Part of a small language model's weights.
Size: 8 layers, width 160, 5 heads of 32 (1 for keys and values), MLP 448 SwiGLU, vocabulary 585, 2.42M parameters.
Training: a variant of Adam for these matrices, 147M tokens, 4496 steps.
Each number is 500 + 40 x the weight over its row's rms, rounded and kept within 0 to 999. Layers, rows and columns count from 0. Numbers have three digits each. The size before them is the row's rms in percent of the matrix's.

# layer 3 attention query, 160x160, rms 0.114, rows 21-31,53-63,85-95,117-127,149-159, columns 80-159
111:536493480573480493493515467521519524518475503468526480587464520512486437476472469549453490627540470472483497506570475524445514458445444542475481583420527458495431450608522460448587520520501506522465477537531556510504606585562442498427511574
116:498553548484479579531517511519543553503483523489556423441498528532489509530521477519536437514467452471496573516474523477450490530558478431438538477502552461472512496529458455506458560471458506503518557441479502541483457504510436489531553480
104:520527554500567571433436484556507513506558420462524535447570434446564450484492539534463471519462547507482514562481538538448526518448516522510523462525536485504550505394479511512453491473481487526518464508463489524511526494566394552489493454
098:541437553523505543434501481531470528530547488499576452503470493523493522507493512471488504577473518494415543585502539536447449523491483552512533539536600466509501498443543524488497498514516560451529480404438511533486553411499551515487526471
103:530514500419564486488498456504492496542356495473519528427569500441490454437558484472507495491578495441453526436505416494523480493516544501464467482484487481475480472550491448524506534494542448479411499456502479499491511528456439474515536531
116:459516527584526560494519469526549553474536488460508505506601496544493531564503474549451490466491438520587501441436588515484554519490536519494563413425559521477537474489411499466521530497511464510502461489484537515550489519552497486467479485
105:564457578512529565526492460474538497476452500459554521498525478504478474447518576494591548513511474556562539525475497541450555511493494405517463450482484541503547456512441455549446577528521480529559500501537501582448541455464437501536521511
105:511503480496536470489545546498533494437510544471505418455471447487544455519558465564521550488486571444498532507513500414528466509499465497528466476500412454525535486442487476475509485494519556579511447439493433554528504560477548523571488558
095:501413457549463473540494541485546503437482546483473530467492510507529512522519397542507475492565522536509538435470492485611502458445462495510485507503491509472545521566394462511447479497546489557467447486473567490462486577478516526518484456
101:545615460465487444460422506515503447474477521476517475516561512465476485467487446503494479470524446466549492423467514442467432492484512503571466508534536523498504508575436500494517504511563433481497396477515495496505487501476529464529525493
085:486440498469531508483449502493414533470539526556461516479491498502481509473550525443479515551509551530439458532531530593575517499499453481516514442496509427512473466451477444478492498456482472512461457399471514609468494550464479526538526534
095:500563500490526440536501420460584519537418645488516467497556565533486559381492441515572492527502485509518501488541415521511455431496504618489503502497501461437517527478570567557473462500470539528486498481537539478467501464483471494458539529
135:550501544483526498562482482528423445432422567480445475503495523487423431554516496478499483486448532439497598464481484523519537501514457496554551471442485480498467527571559509467457444466522395540458533464510480507472493482491462441509418538
107:469512425538510517528421458465511468411534471493573532480481477504518537587532500482460483474481534540536466472529523519509528547596433433556514460505513519490529508460474539506533433507509575497526474563460488476480513503532565485536476448
126:529463500505481522488485482442529443412560531483495492511480442418452502540459447487542448522499455539470499514450602504516494539403460562572525539501526549485541454513558472489505499437520510515466415539485476532520494495482458491491466423
112:519520514431479542529451473420558514459537538432512448501515479521518543493474456520525506502515430432446490525462511556449502488409509498559464487533532452469511601471503417564471484517467496426480448503542428482495451532519525516506516514
105:443579493501473528537442533489534491483505533513512453506500490509530508491536474453557483461509496530481501478518448489470461494539602470528520567416519473461512489523478581440524522528497558502592457463475515518530498437558465492430481464
098:512523569500499510580512554523446426526428466471489491538499498467506491532513540539453466445518505489489563478504552456429530521496495480498510497486430404457487521502453588502515451491512428505524565551576535563555565477523422487444476521
099:515521464511504445511442551567464453540383528456513516471536517505551497452498569407490471516467502476511482445495490483487553492518534481499526476494562510442575496468526531504461449470457494519557497460551505558498478443524501590475430510
099:407565546521532510522539552541564539551501574504513469501515482503544522480477483570493521495500535449506446462486433519498545504479505495505521573463517522507382457532485497537546527494445507576555531471489497484521568433536513573453551571
108:448502512484441502494425492415589509442568581503504487537450406523460528500485361447552532529542467538489502542532592536505467500449551530458482561508524517446497467523437471498507570529518523556530493497511490530467528514566395495481552443
099:450485456585498473496470498491544509486549497449566569471530513544476523509471452484495499549524512539416463562525536492481490511545422469499440478524484543507499479541557424560499526541466514485437516521497531493609494544496419481511570483
096:544496521486498496514469423420485477487489542427542495547504490477414486456447485480474465489495540567497419456446500476452473462565487565510517418489471470413457506509555519494554587506533470547538535427464487501492518502525470527476546536
121:530526533455489518480505564486523571532500483492487517468439520504554559547544437448486535509500543484442546506472553474461512510511503499488579492492510455568507497582529571533514517463551504527497528450510574514576447559501453527515525524
106:501509472465460510500523608523544504527536529506465468457506496505439493510503544492469510484519526512478510464502377525522538481499561541489505537451514501546512559554429487493446435518541531537494503482520505562505499465521501474461524609
087:502534536516519498475577570517494516464496508463546515416408543531489462459511489458488537475532481483515540474456459529567581526446450492499461541554570563467443425511527459522533490473485535557531462474524419513495501460552437508534481517
104:527448552493505552477521500556477440517483453508498484504490438513448453465451431557459470507485554449538571431548575591486548501452488459513508471489427508444501488451505499582449557503481485458503512540524520519536504538532447557576636488
104:489457492496503520575531488572483482485461523434480563591538508514509524470484473455514513527501488536457526425579519493437547480498492428496491526492447495545623450536576558487514539514531530453498470493477487453565461558470525490529424520
099:529448590464535441470542537536583478532493527499486515519513455486506557543433499458419529512502453457534460420498544492471561492530525553468577468489560527509538519513541530488498492455484456490512510526487544534474556529552342480501506537
106:468471530547560460518483425572509501505546518445523498574536517478558588475596435498485450507483519437552508485498464523491495486533540484485473428557534521453545518466589395494620471509500508561529479510496511511540553455484510504526524484
115:478529513495547500513485393435513457515581548424503533474556448446561511575472498529509525452514481443489502414469500496409490459485489512512476438463487471447490562426482502495502523527456483524579495499505461479421483501461585473520491490
101:512533530519518534529489497560446470485461511477480456586533441555604487457496495528515473608473503486480542499511588492459447465509510524557512503469454433409581487475503480515506462548531539496447465468487482574535471554505526557550491451
116:434472503540465499511450518466508552484526522416486511528468539529478494411502492495525516449522547520460528540542513480517398511423528483529477514501569516476532516525498497501561410523517498519485464505485569530582518510507519444441542494
095:545512559526479438538574489443543494548396528447501439489554590555516532498491495528565513493511451449545495469538479515488506479473555455444454575481509494543503519555540505475508551394506488516570445373498456464464529507498470521530472565
142:482539494486555548589464469572501536419484569492547511482551514529435529512429503460589463513433478549505494535487530541477520536555543484482494464500500515460495507516541583520572501516486530516464514482514463533566430495499446454546488481
100:479515495512500576492458507519494513476540518551597485497404505487478532572534528446419518514515504487544556470633481541560501524471499505560493414484505514559596511481511463476487484549513485517486526512467452494454562525447530518495548514
097:542468446449488543475430527495525433484509526506523557538523493493448485464438446497515509446512437517537608528541448519487579486464506535546566540525484489464577464528574489455509472491570419562457513557551436552473514522493461469491478513
106:511507513436486480493447517618510479527499562568533555575498541530436487522520453513450447436514510471581471524523555505522609471449521537493465537444499486505484497508595538511531519503454489503504445547582476550494502453523451543535483584
104:539466477523527476499511621485524479498494468502509525541443531506545462488516434473438479588463533465539584392515514507519512478452543532550511578513480459449505462489512439542495532447526497538486464407505555493474559492509431510559487513
117:522523458523539488557502573504453406447476545500492510538549443528459499542528533411507530495518543436476469509539528515499476461401476533510548448464560459475493489520518542455471527492448466471411475482531510514530482414492508503467448475
118:470569549544496501463491587568488492441432531522543498556558512456580510465532450471425518476513517473511471465532492548553509443452520521496518459474575522524429495514565465542521531528465500456556511409528537499490506479499463477551490463
100:472512536593539464479545452447515506544516470451414475539469522581556551501539496555545449468539490441434486480451469491486525489444504484502482516504467437506497559505434543495516506475501545496542528427495535433457450540535546511448575550
104:457484565465527423464477396496522528443566526419470490534514518560469477552505459551512482461552482493575528463403563484516476472479535478530487546539465447432473583505507560583567468502518545491514483486540512490523486510532481468491519513
106:495518544548484478481588520464476540515468569465543499486470422481475486515525472465507518523465572519402558532451591480510467498494492506490491481524541532500460475579498445528483543450433483515455542457560488514499525452590460503535502546
094:507471482521439437495524456509500532498482469515469524456549543489489514514524491448535515529560482488473559495486526453532519472499491638484506510446483483550576480528521576496484467413478492568449460482538416534452516581515469523492448523
128:442469469473564482460453484517571505442495449497509579547455505518476468465443474520414447536474514547595519532563511554507572541599486511553447510490486463499486538497483507538562492511457581548551546549508420445539537497493464485548521475
100:478492483493499505471425506549427462427508530503575535555528466487478434538473508532499567499423520513480495473520517460475553476518525549490455485555563542509486509469522476504440536540520541439528489515489448506520453401509526532515530404
100:514510445541482526451440472442491553496518572468530442492454527537561496428487514589494484492490450425413480533475511557390447503451477513459524455500520530485499531477488483550524507516486529467517463519465551589469523463557466562552504441
108:482427444491561444470489494612513504560515471507472508519488485485421476483503493522486487518540502511530525460530471482497540551552508543525465590505436418492436525461512522439611518528504531567540523515576468435498522496513469474588463550
131:515531371492526516491514488541536452490518512534520528521517508452446502568441486545518420453506511524570499490587476463482520524578452488481431441487522499553552527490467502524526493576536446523544521455510458425521537517406542514534491497
091:548478487439502494563479483497552427507542532576515458504520510561451437511511518469529471552424504489538466556514457526523546503555492497549487452494461451469413480516559508524512530505438553496504512480475464475521445434456436499529525486
149:529462449516561541546450472593554437493491477495436561534494449454505505520449508599498435423477486520562469508501405507512525585533475474544466490483515449529492505515476471531525541564534495503510516509504452452511497491472554444516504505
096:528476510497499403528542524488486458551455457500495528501457505493551459552533562446555476480570453497518501453477472403500544490536552477494471532423379383562509501495487486525532499473468473580495464474508507516508547485477417534467553546
094:421479463527574451543570451493530549508444426507482507563481498533500526577537508446470536506553513550617475483544491522484497504514514460495504456512515400489495527486488525501489457553536458523497517518532527446546557502443466505546518473
102:508467503521507524467412504552403445524489535491549573496479417400555511552473514456478535501506488573485493556516453529499465478487478507568506530550583542534468544460435463464475531490504445502533550462483537531532540483449522426490478442
# layer 3 attention key, 32x160, rms 0.102, rows 21-31, columns 80-159
087:530497431425427543545486500528485499482513431469500605444540489450517466536506535452475544560508489488446447508439494520518484537587527491488465456541437428538554495548437555514468548478497445491508506451521496522482475486493505437522449489
082:485536491498573533538502472473465510513489459515512443509397494504489502452428524502404613472540490525557509495519506427482495460488534506482477546502507496529578476566554521527544511466482522458565549555507497479533427476479543478457500504
085:477487562518397525502533485501471513541501455442417496530527505566562509535505462434516553521539486487474542504475508484556535463515517477542526622481540518522514435549536458491491416470528466460542515474491532438494545449527512396572428497
086:485451504540477551579544458448514510493472504500472489531471467544516478489570485445438583571462567545522538553518497517560408471582565452452510484483498447485450495469465548507507545503504491555487562508503509569486466516540514455434518474
092:532573502481560473450518468512505470468547476577399566507555477567508507465506522522530470465491437567522478461527506509548448500580460484478473530456472472492402481506461516478565529547494473522522551510447463493456447531495551458464476524
093:483538436432475468568478513430538458528528535490557531484441439466544511416538428514460431529548517503500409501495436463547497536526449530485445544535434489506505461520471524576482476531486537467503536505454499502503508538477496492592497577
093:453525502549468458464519499556535515528497493480498462509471529562547497427492522590471543486507511466492518569507521459477505468446450495505445479467440458542513471496533455535568448453521469539542452452528509535469553544503548561556482574
089:499472533515457519493534469466572475553498459481472553503575505600474550508448484502528429456593485527459464554519536567462522542513503525506515529551509450497544515471445555512530485507390463454459507437410546528453435529536435547508505569
083:539415435503441499589386530493474502520462474533569524485537508488479476523470479472521455530412484466452450546466506424512491479489535553555514570511513534477526512421545504509485507513556537431497409499478434501514415511489491586553422584
100:549521401550585453569494491436537432534489462541468514473528468474453512520516512533483487468532431543510488575532447499511535531562490452522471503392494494559526528489511463492519498530552514477544535506487478443504535601431495566499490563
088:394493501465544527554524596457542544534467511562534465545556448481582533556441540458424529564488445476483541474555517498465520521474547494531494542519524468496595509453531512518440563547513448458550478524461476460597514482523498553532503444
# layer 3 attention value, 32x160, rms 0.078, rows 0-2, columns 80-159
107:529538460492467419429502462570508482480536536496568574568522500527475526477478516563505523525524526516485402554489497491521462466488503499531533472503522470539583477452421504484465513494483506512472453510545434568440572487502535485621486538
096:485483472476523388433479559553472481524566579459422537441474532526438479505505508471469442452489571501466554436527455444491546534506480506495514452433496501510488528460479509460465473556469451504534498595486531556491523479484465455504536450
101:448430442460548437520493470506538499541454495520521506536411475502472518504552507531489461514499545518526547535502530423505476503476595575553579538520537507498550497501526448445476544518545509439459486482583496511441527479447429523455541537
# layer 3 attention output (transposed), 160x160, rms 0.094, rows 0-2,32-34,64-65,96-97,128-129, columns 80-159
097:496541425477477463579515458547524502539474540489452504437454436479482456569578530478531450549496468505514482503466447451412503512525460461387535485495507502494544461445527486484546497454513448482543449474372513527517476559489460511480540498
108:444487490473549489530507452544514563508511485467521457495514549527491535496491499544495469550495456419504478496440453508517520537559440518435527534490573465477531561462505501453480520528467456449514477485484459427520470568459546545443463459
093:515442444522542483534514484577527488556498573513530494465493493503496476466516523495555478540536480492504506501420531512526480555505501515566481437501550424511467538473543574499502444464483478484488448567449425498494525524472514509498520458
102:516553479516476429582441464499424517495531536536484502440430551518497572484501425528568538507530474536502459474576468445483478402530509495507542454524480516495536424466559505491503551539475479460492468508509465510541457482508439450434478482
106:453527492574505494546537582482542468457428485446499501467447500492545485524508458467494528466511470461503497466498537432576500512604560529418469511512540470489426454463479536489470526573509523457531506522553504554487511475485511562527504550
107:455506485460547458525457454478497523523473557509536521535514462456524424473538459545501494500564458510489524513524467522478527519487505563500470463508534488542477432506525422510489529484478470457525464435511454420538483555484509593431460439
110:526372511501532443474493522472498538457510483514473519527459479532481553473533498576537479487552480562489527515493544429478452427491454461519535415447468498435424531562500480512520499458516470519470449552525537456507463537484431507448479460
094:464512549537517457437447600445533501523549460498487440435475539610459485481473443521457464503509532520509448533458539560495429524573500508465514530479571500566432479525546489490523519487465478552491547490527550542521372496518515527494503556
094:513511502543573507598512464422511456463530490533473500495514506511491485479442474493478515561541530547480433577430494476516496452547424466438502541416515483466521480505524521535565543429544479504526516484484502439545488497567462524469599558
105:471483498580508547475492469528508529467452414498385445569517587542467541531498446468450549536495497456515519479495556460534503473536486535478476494541486504485543467539504539438470545576480471495447474553450455497480549522467549522523570559
101:535534451504507530469527486504492508452503373592440514537528445509528422519427489499475492564504511490532465514419553494498522420517464512484540480511557471502527518522498524559505489522600469553429437444465554504464488462571480464502456520
098:511501555529517532541466580477497515479479454492444484483502516464583479515447467532476509505527486518541494550466513532449509435476494468520477524427550479471546594412544500482500547497506479580435435515469517552473454512554501502434497458